From a checkpoint of a small transformer trained on Wikipedia.
Size: 15 layers, width 64, 1 head of 64, MLP 192 SwiGLU, 1M parameters.
Architecture: RMSNorm before each block, tied embeddings.
Each number is 128 + 24 x the weight over its row's rms, rounded and kept within 0 to 255. Layers, rows and columns count from 0. The size above them is the row's rms in percent of the matrix's.

# layer 6 attention query, 64x64, rms 0.149, rows 0-52, columns 0-63
size [ 20  22  22  21  29  23  24  27  31  23  24  34  33  34  33  27  33  34  35  27  42  46  38  45  57  53  71  83 118  97  92 107 119 140 119 108 130 125 120 136 140 126 125 156 129 120 118 122 159 132 135 146 145]
[[127 105 160 157 137 149 139 136  84 126 120 194 121 134 135 161 143 175 101 122 117 134 153 137 156 103 115 121  87 112 103  78 122 171 118 144 140 134 159 110 110 110 138 125 117 165 171 120 122  84  96 115 141 141 107 134 165 124 106 143 138 117 103 102]
 [108  91 117 100  92 124 104 175 160 179 180 124 144 154 121 135 145 141 110 130 116 172 134  89 134  94 122 161 135 106 121 132 112 152 127 158  96 124 176 139 131 177 133 140 148 138  95 147 114 131 131 135  96 119 136 111 150 117 152 141 128 170 154 116]
 [122 120 128  89 123 125 139 116 118 158 114 118 134 173 189 133  96 190 110 140 114 141 142 148 151 162 147 136 102 121 114 126 128 140 119 100 106 136 133 131 160 125  97 119 159 100  84 161 102 169 127 135 163 139 138  93 146 149  97 146 152 149 107 168]
 [165 183 122 139 179 125 120 154 113 105 150 138 136 108 110 146 108 158 124 141 128  92 110 127 138 126 120  87 112 115 142 104  93 114  73 103 148 126 135 115  97 102 118  93  96 133 147 111 150 102 126 107 136  77 136 137 150  86 153 121 168 157 127 144]
 [136 170 149  73 138 106 164 133 125 129 122 135 125 135  99 123 125 167 105 152 102 110 144 142 155 152 118  70 106 127 160 109 129 137 126 117 118 148 130 137 114 142 117 111  75 181 109  81 144  93 127 134 131 128 146 115 113 104 133 144 148 191 156 139]
 [143 121  81 126 118 135 160 129 149 116 145 117  74 132 138 161 131 111 160 151 124 113 134 112 124  84 141 145 122 149 103 150 119  99 124 122 128 139  88 116 164 121 138 124 156 123 105 145  79 123  75 105 117 180 116  65 144 143 147  93 108 124 144 139]
 [150 144 127  97 131 129 142 130 168 146 159 102 106 137 118 121 147  99 128  94  99 128 130 102 141 125 160 122 129 132  96 153 133 104  95 132 119 104 101 105 142 109 136 127 148  87 111 172 110 173 148 104 135 142 150  96 156 147 135  75 138 102 199 151]
 [104  92 111 156 135 141 116 106 139 166 169 132 130 133 127 143 117 120 170 103 139 123 100 143 121  94 132 171  92 129  95 106 112 125 132 147 111 134 119 108 144 106 128 143 185 104 144 163 132 201 142 116 130  85 100 126 122 121 113 147 103  79 109 130]
 [103  94 125 117 130 155 162 134 125 150 163  73 109 123 105 113 144 126 174  91 127 145  88 158 104 115 128 154 109 130 116  90 114 124 118 125 134 165 133 102 128 106 119 155 155  90 144 194 118 155 139  88 118 142 117 108 141 143 113 140 117  85 124 154]
 [128 112 144 138 123 133  93  82  92 101 114 127 127 140 124 150 134 140 110 105 159 121  68 127 176  98  99 139  79 123 111 123 164 127 122 138 135 130 178 144 105 118 127 151 110 113 126 123 162 131 124 104  90  94 141 141 157 146 117 146 148  80  96  90]
 [106 158 142 119 120 134 177 128 136 143  76 169 149 121 105 119 120 129 123 125 162  97 175 131 100 139 157 137 188 154 124 137 157 133 172 120 124 130 126 100 147 146 131 116 177 117 142 117 132 124 127  79 173 149 104 125  77 140 124 135 108 114 138 125]
 [137 119 119 160 119 155 147 137 154 134 140 130 118 127 146 124 139 110 154  83 130 131 124 114  81  95 133 168  79 125  86 114  93 158 124 119 105 114 110 100 143 110 130 131 181  93 136 182 101 179 108 121 118 151  93 135 156 154 128 126 121 105 119 161]
 [110 124 100 140 127 105 155 148 165 126 134 180 154 128 107  76 139 124 134 105  90 133 116  94 105  86 131 136 134 146 115 125 114 122 118 120 129 120  94 117 144 156 154 118 181 103 164 174 109 166  95 101 136 137 102 111 115 177 105 127 131  99 113 143]
 [190 111 147  93 145 100  79 123 124 102 157 101  91 139 112 126 156 130 132 116 154 108 106 135 160 104  73 125  79 113 131 103  98 117 144 122 129 128 139 149  99 129 131 126 116 136 142 143 162  91 143 157  89  88 139 139 165 109 156 140 132 122 135 137]
 [ 71 145  97 153 155 100 152 167 158 164 113 162 108 138 179 134 107 149 141 113 147 114 160 123 115 151 167 141 124 132  89 136 148 116 102 103 118 118 113 119 167 140 135 121 135 100  99 128  92 160 142 123 164 138 117 119  84 156 134 119 115 145 156 146]
 [170 128 136 142 112 101 150 127 123 138 157 147 179  98  84 107 148 123 150 123  94 183 112 138 101 101 163 130 155 153 114 124  93  96 114 139 104 122  98 101 158 132 112 168 120 107 129  95 137 151 142 128 102 110 132 122  82 126 116 130 111 108 177 130]
 [116 110  84 198 124 141 196 133 163 117 124 146 183 114 108 137 112 108  90 122 116 134 105 103  99 109 151 153 140 141 123 110 104 108 138 120 132 123  92  89 133 147 140 124 181 121 140 108 110 133 105 109 138 142 107 115 109 157 118 112 128 132  94 138]
 [189 120  97 103 122  96 115 121 135 168 148 137 134 121  94 138 142 134 144 129 141 132 130 119 121 143 177  73 116  79 132 131 150 107 107 125 171 141 141 163 131 142  94 121  80 144 127  87 158 142 129 151  90 152 139 104 126  91 125 140 138  92 136 142]
 [103 123 120 148 123 160 137 121 117 128  76 159  99 118 165 122 121 162 122 139 149 142 130 138 120 126  75 152 163 116 100 124 162 145 152 123 110 137 126 119 145 156 133 126 160 100 113 177 124 118 105 105 180 101 116 152 122 171 133 175  93 139  84 120]
 [122 145 103 159 140 151 156 138 177 165 143 157 150  86 118 132 104 124 106 134 163 118 145 149 122 117 158 116 161 144 119 135 159 116 162 116  88  86  77  88 163 167 145 121 170  96 114 125 116 135 109 116 147  98 128 126  96 134 115  99 127 113 135 122]
 [134 126 138  81 141 114  83 103 105 145  89 120  69 159 179 121 123 145 120 130 107 136 127 148 122 148 107 120 141  92 103 140 152 140 111 153 153 155 154 185 146 126 103 146  94 128 129 155 138 129 155 135 129 118 136 166 108 119 111 184 107 136 120 109]
 [ 91 124 122 133 142 146 162 135  99 137  96 155 106 117 157 129 102 140 102 121 183 135 136 161 133 141  93 142 164 122 104 126 168 151 157 101  92 144 132  82 143 152 128 133 162 117 125 156  93 104  81 117 174 120 108 124 112 144 126 154 107 137  87 122]
 [119 114 117 178 147 138 182 119 146 125 144 151 163 122 146 134 172 154 127 127 110 116 162 169 119  83 104 157 126 116 121  95 111 102 134 105 161 111  92 150 118 137 186  93 143 120 100 143 179 123 136 124 117 129 131 129 168 136 151 108 140 131 120 103]
 [168 129 123 112 145 142 112 102 145 166 135 118 118 130 156 112 140 135 131 122  84 132 160 151 118 131 138 115 148 101 112 145 123 106 104 137 161 125 111 213 149 164 144 117 120 108 107 117 165 136 164 134 103 105 132 176 107  94 103 120 125 122 178 100]
 [103 130 121 119 120 109 109 132 161  98 151 126 136 118 101 137 114 113 136 160 116 107 117 103 148 162 178 109 100 179 144 125  89 107  83 122 112 121 111 108 133 149 111 137 118 146 106  52 119 130 164 130 113 123 131 104 160 130 140 109 107 109 190 129]
 [ 88 136 163 141  86  99  88 119 153  94 101  98 120 140 128 116 126 142 117 158  96 125  79  85 108 118  98 147 101 125 152 154 137 118 121 155 149 111 163  96 130  96 108 144 147 132 189 155 134 128 123 123 114 176 130 142 124 148 131 104 143 142 104 144]
 [ 92 103 136 145 182 127 140 110 151 107 104 148 125 144 165 122 156 151  96 139  96 102 154 153 128 116 108 155 140 130 141 126 115 102 118  84 133 128 116 163 148 175 174  98 115 135  97 159 170 120 138 144 117 152 136 123 168 151 151 120 129 107 161  92]
 [129 142 142 159 117 134 143 135 114 111 121  88 151 126 136 110 106 126 112 111 129 136  96  82 121  87 114 140 140  86 154 134 149 148 154 165 138 139 162 115 100 105 125 128 125 122 186 183 118 139  90 153 106 154 121 111  84 131 130  78 154 154  93 132]
 [162 128 127  92 112 121 100  93 135 162  83 156 103 152 139 127 131 151  95 139 100 150 161 152 109 130 113  91 197 137  97 149 133 148 114 146 116 144 134 130 123 118 123 108 163 130 165 142 125 114 129 109 140 111 123 193 105 133  95 160 136 156 109 137]
 [142 105 144  87 108 165 111 151 152 117 107 104 156 138  90 148 127 106  89 121  69 112 114  89 107 140 135 127 140 167 134 141 112 140 139 111 102 132 127 125 128  53 136 141 132 146 120 130 123 130 105 150 165 163 110 114 125 163 116 160 162 115 108 161]
 [194 132 153 137 127 134 149 126 117 145  83 135 113 135 104 100 109 104 112  83 163 148 121  92 142 130 118 105 148 116 159 134 133 154 154 108  87 146 198 108 109 113 145 132 125 101 172 106 153 145 126 122 141 155 125 159 100 118 114 143 138 116 115 159]
 [140 141 138 159 163 108 120 121 112 129  94 131 120 159 138 160 132 142 109 135 109 112 147 136 137  85 179 132 164 115 153 105 103 146 147 133 102 148 173 113  88 110 157  87 117 120 189 169 139 130 101 160 119 168 117 109 113 150 109 112 149 152 122 109]
 [135 143 163 148 139 105 115  97 127 143  94 138 102 134 147 168 151 133 146 176 100 132 123 128 105 112 112 143 127 134 135 131 104  89 148 142 103  77 149 120 142 130 178 114 148  80 179 132 167 128 175 119 123 154 112 151 117 108  87 157 136 123 151 125]
 [118 121 147 123 106 122 117 112 128  97 118 139 134 115 100 136 125  94 179 122 137 188 113 145 139 144 132 154 160 127 161 137 170 148 143 150  90  97 120 124 130 127 141  97 123  81 146 143 102 149 126 131 111  99 114  92 164 137 131  87 141  85 143 188]
 [104 139 125 120 147 135  96 142 170 103 102 149 165 113 126 111 155 141 130 100 112 148 122 152 157 122 180 144 193  86 141 117 131 128 104 112 157 139 143 158 140  93 144 149 141 124 118  95 153 136 107 113 131 111 155 116 167 115 139  81 103  85 147 111]
 [165 139 130 165 125  89 166 106 167 141 118 109 119 158  88 108 110 109 134 107  95 105 157 161 133 141 156 158  93 116 127  86 125 123 143 112 149  92 125 133 140 128  63 153 160 104 131 119 112 136 144 141 150 176 124 164 127 124 120 139 121 157 155 120]
 [146 102 112 114 128  99 110 110 116 103 151 113 191 129 111 141 109 124 160 126 122 117 165 191 135 133 119 141 112 154  93 182 129  94 101 119 124 104 123 134  91  78 118 100 162 136  99  93 114 130 112  89 130 136 121 104 126 130 123 163 100 133 114 138]
 [106 138 145  95 165 107 159 135 133 121  76 161 159 128 145 102 151 165 112 118 149 150 128 135 134 145 108 150 169 141  95 146 172  64 120 133 106 121  94 173 131 123 122 169 146 143 137 127 110 118 108  80 123 127 131 155 121 104 151 133 102 146 123 147]
 [115 158  74  90  98 119 156  97 147 129 132 116 139 156 128 169 126 119 113 109  91 121 112  86 141 108 140 161 165  90 141 142 101 135 104 118 176 135 106  90 131 109  78 160 161 135 145 117 107 148 121 125 163 125 155  95 121 150 129 143 106 120 122 137]
 [110 171 123 109 132 129 165 119  77 115 117 121 139 140 167 169 124 114 121 169 115 129 151 100 129 125 142  87  85 131 127 124 127 141 108 145 140 129 141 125 116 199 138 137  99 128 101 136 135 147 119 120 128  74 148  98 132  75 142 155 141 140 168 108]
 [105 105 127 109 109 144 172 123 128 167 102 119 127 138  78 125 121 123 130 113 112 116 149 107 149 147 154 164 116 143  79 139 160 150 116 123 134 138 136 162 143 109 139 149 114 118  95 165 102 114  78 102 135 140 131 106 116 203 129  80 123 143 151 116]
 [126 169 164 140 137 130 151 111 161 128  84 125 125 140 137 113 107 122 152 105 152 174 120 129  88 116 102 176 131 109 155 156 143  98 109 136 158  93 161 147 114 174 124 106 100 112  93  99 108 121  99 136 125 138 148 104 138 126  66 138 152 117 128 115]
 [109  71 132 154 156 109 137 106 161 116 118 115 140 143 141 121  76 147 115 126 173  89 119 117 135 137 123 141 105  84 158 113 138 139 130 148 116  98  92 135 114 141 139 119 128 130 148 135 110 162 126 126 143 154 121 141 139  87 155 131  96 179 171 184]
 [145 161 139 113 166 130 137 124 134 136 173 144 103 105 145 126 143 147 141 115 126 107 140 100 148 156  99 131 145 151 127 105 151 104 177 168 123 114 120 147 164  90 141 167 109 107 115  84  96 112 110 184 166 129  91 113 113  97 123 133 162 148 117 151]
 [163 108 171 151 117 121  82 150 113 145 174 152 117 104 135 166 191 116 134 152 117 123 137 115 155 132 107  86 145  94 137 110 119 132 161  99 106 129 106  86 130 109 106 109 127 144 124 125 155 101 104 102 138 140 166 141 128 121 101 100  94 104 130 108]
 [108 146 147 117 147 129 106 118 153 118 124 144 121 140 145 140 155 158 147 190 116 154  69 178 148 172 103 143 106 115 166 157 144 129 134 126 159 115  95 145 158 120 118 119 102 159 138 128 166 128 111 119 156 165 130 151 169  94 110 109 130 156 131 119]
 [161 119 141 136 138 170 100 145 153 122 111 114 187 119 123 122 107 116 119 164 107 133  98 115 140 133  99 156  89 132 119 161  84 103 109  88 132 108 162 131 139 133 129 150 112 134 128 119 152 130 124 120 167 189 122  88 141 160  74 140 140 137 115 108]
 [151 137 134 146 101 134 156 178 105 151 133 149 121 143 121 113 131 128 151 126  88 138 150 101  83  86  83 146 167 121 128 147 164 121 134 129 157 132 133 119 115 154 160 168 145  88 145 146 115 126 125 120 111 120 118 168  71 158 105 101 113 158 144 157]
 [137 105 120 142 135  98 100 103 117 107 134 128 117 143 112 159 126 145  67 151 105 138 150 160 144 150 106 146 135 147 121 121 118 182 122 113 139 134 130 141 137 134 116  75 110  97 133 129  71 118 120 155 156 101 162  99 100 140  97  61 113 138 147 132]
 [117 147 103  94 170 138 128 163 125 138 154 161 109 129 142 149 145 123 130 103 126 124 173 132  94 108 100 193 129 125 108 161 128 103 181 103 152 120 140 170 119 110 127 121 111 120 146 137 176  97 126 136 130 142 135 115 131 151 183 132 106 170 118 137]
 [154 132 126 146 175 139  81 128 137 163 138 128 154 100 147 137 136 147 149 112 137 105 145 146 130  95 138 141 142  81 117 146 122 163 148 134 170 155 155 101 121 177 120 121 119 124 163 116 127 172  66 171 132 125 110 114 145 152 116 115  89 147 120 106]
 [136 132 119 127 125 140 140 168 167 174 152 166 117 115 108 146  84  99 137 107 158 156 133 121 116 139 127 166 119 153 142 173 152 142 124 105 110 164  99 111  96 160  56 113 140 140 150 111 119 125 142 142 120 128 126 145 135  77 135 155 144 159 127 111]
 [150 109 118 114 117  90 137 138 161 108  82 112 147 150 158 153 122 128 138 115 130 105 151 132 156 123 117 163 179 115 150  88  87 138 138 135 117 137 154 167 133 146 130 141 108 127 142 173 158 157 197 118 125 153 106  83 142 102 151 134 140 129 119 153]]
# layer 6 attention key, 64x64, rms 0.175, rows 0-51, columns 0-63
size [ 17  17  23  21  23  20  21  23  24  19  21  26  21  26  30  28  34  29  32  27  33  42  51  43  75  82  77  80 125 101  98 114 121 140 121 116 115 121 122 131 130 135 137 146 120 120 131 129 144 141 124 142]
[[145 191 123 155 116 126 140 111 145 100 150  94 120 163 184 114 112  75 130 152  94 116 117 108 113 167 129 152 100 117 120 154 127  92 129 132 137  99 108 124 173 114 130 125 118 133 140 141 145 159 167  95 115 164 153 102 120 136 131  92 120 146 117 155]
 [134 124 192 177 148 139 161  84 128  70 121  94 107 109 104 107 134 124 128 146 139 100 149 150 146 152 111  94 131 163 110 143 139  95 166 130 160  92  94 148 119  92 118 117 154 118 111 129 134 103 115 118 140 155 160 154 122 146 113 122 105 122 117 138]
 [161 144 117 153 105 108  95 134 131 105 137 136 116  89  97 136 136 167 118  93 161 136 150 112 131 135 117  89 134 124 144 138 105 122 113 114 166 108 134 130 105 175 127  87 111 149 154  87 134  63 132 143 123 139 119 179 114 126 150 147 106 153 115  80]
 [108 100 128 123 108 169 138 113 110 161 111  81 122 132 198 131 138 107 152 114 159 185 109 136 139 148 125 154 156 120 101 162 147 139 159 164 121 120 139 123 139 167 144 152 144 116 165 153 109 116 133 126 140 123 113 131  90 146  86 142 165 119 116 147]
 [136 122 108 125  83 166 121 135 135 135 108 115 139  97 159 117 120 107 110  78 149 155 106 105 132  72 117 179 135 123  90 119 148 146 115 131 118  93 135 118 140 109 137 128 157 120  86 150  82 116 124 127  99 150 133 136 125 171 108 155 133  92 101 173]
 [ 77 102 155 144 179 108  86 119 162 121 120 136 168 136 126 111 150 111 121 112 130 141 159  96 135  93 128 118 124 109 126 124 111 176 128 141  80 162 154 106 119 140 119 121 132 105 147  94 139 168 152 150 109 107 149 150 149 152 107 117 114 130 144 184]
 [106 153 125 153 186  98 140 131 153 100 125 138 167 133 148 124 105 138 150 147 155 115 128 137 101 108  93  79  93 131 137 108  98 181 122 138 155 173 146 111  94  98 111 143 107 138 186 125 145 135 134 126 150 126 105 162 147 129 114 110 102 119 114 126]
 [157 139 166 113 112 118 115 145  96 114 111 151 131 140 112 126 134 133 102 158 120 123 135 164 150 188 127 127 139 158 171 144 107  75 127 149 147 111 115 139 119 136 160 115  73 137 154 132 143  87  89 128 136 112 153 117 120  95 160 110 124 139 107  70]
 [137 134 132 143 113 130 127 135  87 107 128 183 124 115 107 138 129 140 126 184 117  87 161 165 127 164 146 114 167 156 175 133 120 120 154 137 159 101 136 150 100 135 103 122 107 160 134 147 149 106 120 112 160 102 150 124 113  82 160 149 106 125 136  82]
 [131 106 173  90 125 142 131 141 149 126 133 139 137 142  87 157 104 105  88 111 174 108 123 128 192 152 130 176 143 106 134 143 157 125 136  99  97  92 125 132 148 168 154 144 176 131 143 168 101 107 116 130 117 137 152 130 100 131 135 152 135 143 154 133]
 [161 136 138 118 100 116 154 161 146 102 176 109 117 128 144 135 140 130 174 150  99 112 133 122 150 136 141 117 111 102 173  87 119 145 136 114 126 107 125 133 104 113 120 100 118 178 117 131 136  65 124 158 141 103 171 160 118 128 186  91 139 134 121 144]
 [111 161 121 130 125 160  98 129  97 127 124 167 113 129  91 143 138 174 108 162 139 104 144 149 165 169 143 139 150 142 158 112 148  68 142 130 137 119 163 143 116 140 119 127 109 146 149 161 132 106 120  83 133 103 147 111 107 100 158 164 143  85 142 101]
 [114 137 124 181 117 154  92 137  84 133 100 141 133 120 128 122 161 135 111 138 171  92 166 155 152 145 123 152 140 150 147  88 111 133 169  44 114 109 141 120  99 125 138 131 110 152 119 126 124  84 116 101 133 109 127 127 118 112 165 135 130 153 118 115]
 [ 82 146 108 122 143  95  99  85 125 183  92 105 107 143 140 121  95 139 108 121  91 160  94 120 159 129 147 118 150 135  99 141 167 150 104 133 127 153 129 113 134 132 136 170 114 101 140 115  74 177 115  97 117 153 123 108 104 136  99 140 123 134 127 112]
 [186 132 161 129 106 158 134 114  96  85 157 140 166 116  98 136 161  94 135 140 145 111 132 128 103 113 111 105 131 135 150 141 112 138 164 131 145 102 102 127 127 128 145 104 105 141 112 158 207  82 115 139 120  93 134 140 138 135 163 115 155 105 126 117]
 [128 120 167  94 158 111 121 132  88 156 140 110  80 177 151 117 134 150 108 108 164 119 159 170 170 160  85 122 108 138 116 108 109 105 128  75 145 140 137 164  99 129 105 139 127 134 149 141 103  98  92 128 130 139 144 108 115  93 116 144 118 115 135 121]
 [115 140 148 146 120 147 146 136 100 125 126 125 153  91 121 102 120 147 104 173 139 141 129 114 134 104  99 132 147 152 132 104  94 157 113  64  75 123 152 100  98 142 155 107 119 120 112 113  86 101 126 164 143  89 106 133 156 148 138 146 136 184 128 153]
 [102 103 148  85 177 122 117 128  90 114 140  76 101 129 116 113 129 146 124 140 113 140  79 122 155 103 105 176 109 143 139 123 102  88 109 101 127 178 116 114  82 145 150 152 129 105 145 132 119  97  98 140 116 148 150 105 153 139 121 137 135 159 160 134]
 [145 148 143 143 109 155 177 169 160  97 140 174 196 150 130 140 116  97 160 141 122 103 141 125 133 151 139 133 136 107 132 136 156 132 171 135 135 125 171 125 130 108 169 112 140 126 117 151 125 113 145  83 113 155 122 130 131 137 171 117 157 109  94  98]
 [180 137 145  85 110 193 158 155  81 113 135 141 142 117 109 101 145 125 116 133 169 131 148 140 146 139  86 131 111  98 105  92 109 143 120  94 133 169 128 151 108 117 125  94 130 111 128 160 105 128  95 139 100 120 102 154 121  91 147 151 123 151 126 130]
 [101 134  98 151 120  85  90  99 137 164 140 102 110 146 139 170 124 124 157 107 125 116 100 150 101 142 161 132 120 166 174 194 139 115 130 191 129 117 119 128 155 116 131 160 131 116 143 123 165 140 134 122 132 141 164 104 162 148 126 125 148 110 134 138]
 [169 138 146 142 106 140 165 150 149 116 150 164 182 142  93 146 139 118 159 137 110 128 174 126 124 130 153 121 109 118 118 103 143 116 164 120 147 125 130 158 126  96 156 136 141 110 117 161 141 123 167  76 114 155 106 136 118  75 154 122 145  80 111 109]
 [150 141 190 142 101 135 178 161 162  95 120 163 186 140 112 113 114  71 118 127 140 128 118 136 170 113 115  89 144  95 106 147 139 147 122 101 143 134 129 140 136 153 168  94 136 127 127 118 141 111 119 101 110 136  97 121 134 113 139 118 128 164 124  99]
 [165 155 158  78 127 117 132 119 140 112 150 129 119 154 119 132 133 129 147 112 157 141 159 127 109 132 107 101  68 129 124 140 122 131  85 124 105 124  85 168 130 128 113 150 132 107 167 142 135 154 142 140 116 149 105  97 173 150  94 116 143 112 157 194]
 [186 114 178 118 135 120 135 158 149 132 129 136 156  95 124 131 124  92 147 124 121 149 164 110 159 113 125 150 126  86  74  72 136 142 127  98 139 138 108 131 103 143 121 104 135 113 111  92  95 131 124 132 101 123  62 135 108  99 123 121  95 127 127 133]
 [ 94 121  85 108 159 118  95 107 113 146 110  96  59 122 140 147 118 151 137 140 125 109  89 133 125 125 135 126 129 150 170 141  92 125 103 136 102 117 119 108 136 139 103 141 119 168 119  98 117 118 114 166 170  94 191 127 129 166 126 138 124 134 149 153]
 [143 124 133 126 137 125 155 169 169 117 126 156 157 153  88 158 120 101 155 120 102 126 156 134 159 119 168 103 132 114 128  95 126 113 127  93 126 112 145 149 115 103 174 123 128 120  95 135 143 124 165  54 146 133 118 156 117  73 140 125 131 115 130  90]
 [112 150 184 138 142 146 188 170 141  79 149 134 143 145 108 121 165 145 112 107 132 153 159 127 161 112  89 128 109  93 120 138 159 140 108 122 126 121 139 124 110 123 142 121 135 127 168 155 127 127 128 132  90 192  94 123 155 143 120 126 145 154 147 151]
 [149 147 137 137 107 125 115  93 125 115 134 140 159 190 118 125 102 102  94 120 156 154 130 134 108 120 121  56 113 123 118 148 150 112 116 126 147 163 116 158 193 134 136 136 147  97 185 163 160 146 146  97 112 141 121 128 132 105 112 124 116 122 118 112]
 [100 159 110  86  85 174  98  93 103 136 127 125 177 124 137  86 113 161 104 124 138 123 150 123 112 165 141 122  93 166 120 134  91 121 108 156 104 166 134 139 129 111 139 140 120  87 137 177 147 130 147 115 159 114 152 138 114 120 120 138 158 129  97 145]
 [120 127 158 168 117 193 139 118  94 146 141 147 152 112 164  85 124 157 135 146 158 104 129 112 107 156 105 132 126 163 129 129 113 116 175 128 108 141 144 136 130 131  82 144 152 123 164 152 100 130 161 111 141 102 117 139 161 148  95 147 104  82 108 143]
 [135 170 106 141 160 183 100 122  82 122 144 125 135 117 111 122 149 155  57 163 114 136 150 114 112 124 118 138 134 125 175 174 126 135 112 178 105 138 151 106 131 123 110 131 123  99 151 140 108 139 141 130 108 164 127 156 139 144 150 159 157 143 148 151]
 [145 120 121 129 141 120 122 132 112 119 129 154 115 166 102 128 108 108 105 159 127 119 131 124  69 108 134  71  99 180 158 163 111 105 114 124 130 105 154 158 112 134 157 170  80 107 116 111 144 140 177 101 130 170  87 144 155 134 145 133 131 126 139 124]
 [138 125 158 138 131 103 130 114  90 147 116 100 151 116 151 162 154 128 179 167 130 157 102 112 124 124 129 155 178 129 149 154 145 129 147 127  95 130  97 106 144  97  99 109 100  99 128 128 122 158 155 142 104 126  97  92 170 161 157 120 116 103 170 100]
 [ 98 138 138  90 155 132 136 119 141 116 136 169 157 113 146 146  91 141 154 110 104 134 158  87 176 116 165 130 178  79 109 129 166 126 123 106 119 134 128 123 164 103 114 119 120 119 114 106 156 137 123  72 130 158 139 144 121 109 108  97 166 107 156 122]
 [141 150 107 141 150 123 135 149 158 124 107 136  74 145  84 112 119 134 151 109  90  96 151 135  68 186 149 102 126 116 144 119 118 127 105 141 101 106 117 158 115 130  96 158 165 136 141 147 102 144 104 121 151 154 145  78 142 157 123 131 118 130 156 153]
 [151 122  95  93 123  91  76 118 118  89 109  67 131 123 172 109 132  95 162 124 125 135 140 102 103 125 146 163  98 144  98 176 106 124 119 108 118 150 140 121 134 127 137  81 126 142 143 125 114 144 117 129 151 107  96  87 121  98 142 143 138  94 146 145]
 [ 92 110 134  93 101  96 115 125 133 105  83 174 174 169 157  99 106 142 126  96 143  97 145 121 138 140 117 111 157 147  97 134 166  94 138  99 121 122 123 105 162 118 133 100 120 107 130 144 148 141 126 107 162 104 152 120 149  99  77 141 119 160 140 131]
 [107 147 107  87 140 135 140  99 125 153 149 128  69 164 142 141  68 154 132 130 105 118 136 142 135 135 154 145 146 118 142 133  83 120 113 141 143 159 116 110 170 131 127 134 157 122 138  92  71 159 104 118 145 115 176 127 120 157 132 128 146 138  85 153]
 [108  92 127 127 114 122 151 171  95 124 132 149 106 139 122 133 108 156  97 159  93 173 109 156 150  95 122 127 112 127 118 108 145 116 162 133 179 126 143 116 105 144 138 142  77 153 104  95  90 178 129 139 124 117 146 117  75 105 122 153 116 143 114 102]
 [ 91 153 114 142 117 111 158 130 140 132  97  92 141 143 131 101 125 154 114 113 116 123 167 128 146 169 176 149 132 166 134  98 136 176 121 132 149 127 142 104 129 113 114 107 170 107  86 159 146 109  91 126  87 174 152  90  98 133 132 109 125 149 142 144]
 [114 125 170 118 125 118 162 138 141 114 141 173  95 117 127 100 136 132 177 122 127 144 117 131  99 144 133 132 139 112 133 193 130 120 158 119 112 130 174 149 135 136 136 148 115 140 118 136 114 123 116 110  84 173 125  68 131 122  93  97 108 153 123  68]
 [103 105 156 139 133 131 139 146 174 136 127 115 142 176 127 128 130 153 122 128 163 127 149 122 151 135 103  95 110  89 142 122 104 129 130  90 103 115 120 126 111 152 117 103 115 138 154 142  57 155 119 178 164 109 135 148 154 135 120 149  71 145 169 134]
 [162 116 188  58  90 109 122 104 151 181 141 150 129  97 140 115 158 178 117 100 126  83 124 129 117 138  92 137 141 155 108 110 125 102 105 143 124 101 107 137 111 128 105 144 101  94 107 126 117 146 128 169 139 134 114 133 131 114 133 132 133 156 117 136]
 [150 143 113 169 116 151 136  98 153 134 180 136 157 101 123 126 119  72 148 169 119 108 128 143 129  87  90  82 142 136 123 121 102 129  99 120 125 152 126 117 185 127  96 131 103 128 121 123 178 122 108 118 119 129 136 151 107 142 161 112 159 120 135 173]
 [101 106 130  73 125 115 135 130 169 146 117 122 147 151  83 147 115  95 135 119 134 114  71 142 133 143 123  70 145  96 121 167 135 132 127 113 126 132 111 129 122 128 128 157  83 118 106 127 173 106 110 132 165 151 145 132 125 111 159  97 157 151 164  92]
 [123 117 111  83 111 156 113 131 134 102 134 141 143 115 121  82  94 123 150 140 111 117 137 129  95 150 130 162  92 126 126 167  68 147 162 106 100 114 177 129  91 152 112 153  83 144  91 145 130  69 129 105 143 130 122 126 111 129 141 111 144 128 105 120]
 [151 140 155 130  91 119 145 132  81 132 129 159 140 172 143 123 112 134 136 135 147 107 163 141 115 117  90 117  90 165 129 137 144 149 159 117 144 117 110 124 173 151 137 149 145 136 140 130 139 130 150 149  52 121 139  81 141 184 107 102 130 126 103 151]
 [158 154 134 129 116 105 113 106 116 127 142  99 146 145 116 157 111 159 136 135 129 185 137 152 141 151  99 106 152 102 159 131 125 174  90  89 118 127 163 145 144 120 122 121 150  87 133 170 104 145 117 161 115 139 120 107  95 128 183 107 158 160 128  96]
 [ 93 146 124  47 144 110 146 186 123 127 116 143 116 112 128 145 129  95 123  96 129 104 157 151 148 110  96 151  92 150 134 144 138 120 100 132 157 117 141 106 119  94 146 126 151  99 125 142 165 133 116 137 116 135 117 136 159 109 156  86 138 161 119 172]
 [165 133 156  92 174 160 108 151 140 134 110 128 140 110 161 108 119 128  95 145 138 149 170 135 122  94  98 134 108  78 111 150 137 158 129 131 125 169 124 122 142 148  80 151 105 140 165 122  98 130  79 128 109 142 114 154 108 142 151  84 110 152 112 119]
 [135 173 133 131 121 130 128 184 118 172 123 166 113 103  97 109 114  61 162 126 149 137 106 159 112 182 108 128 106 103 117 130 108 122 141 133 125 152  99 120 143 113 108 122 168 139 146 115 119 101 117 158 118  95 143 124 133  82 122 120  82 147 129 124]]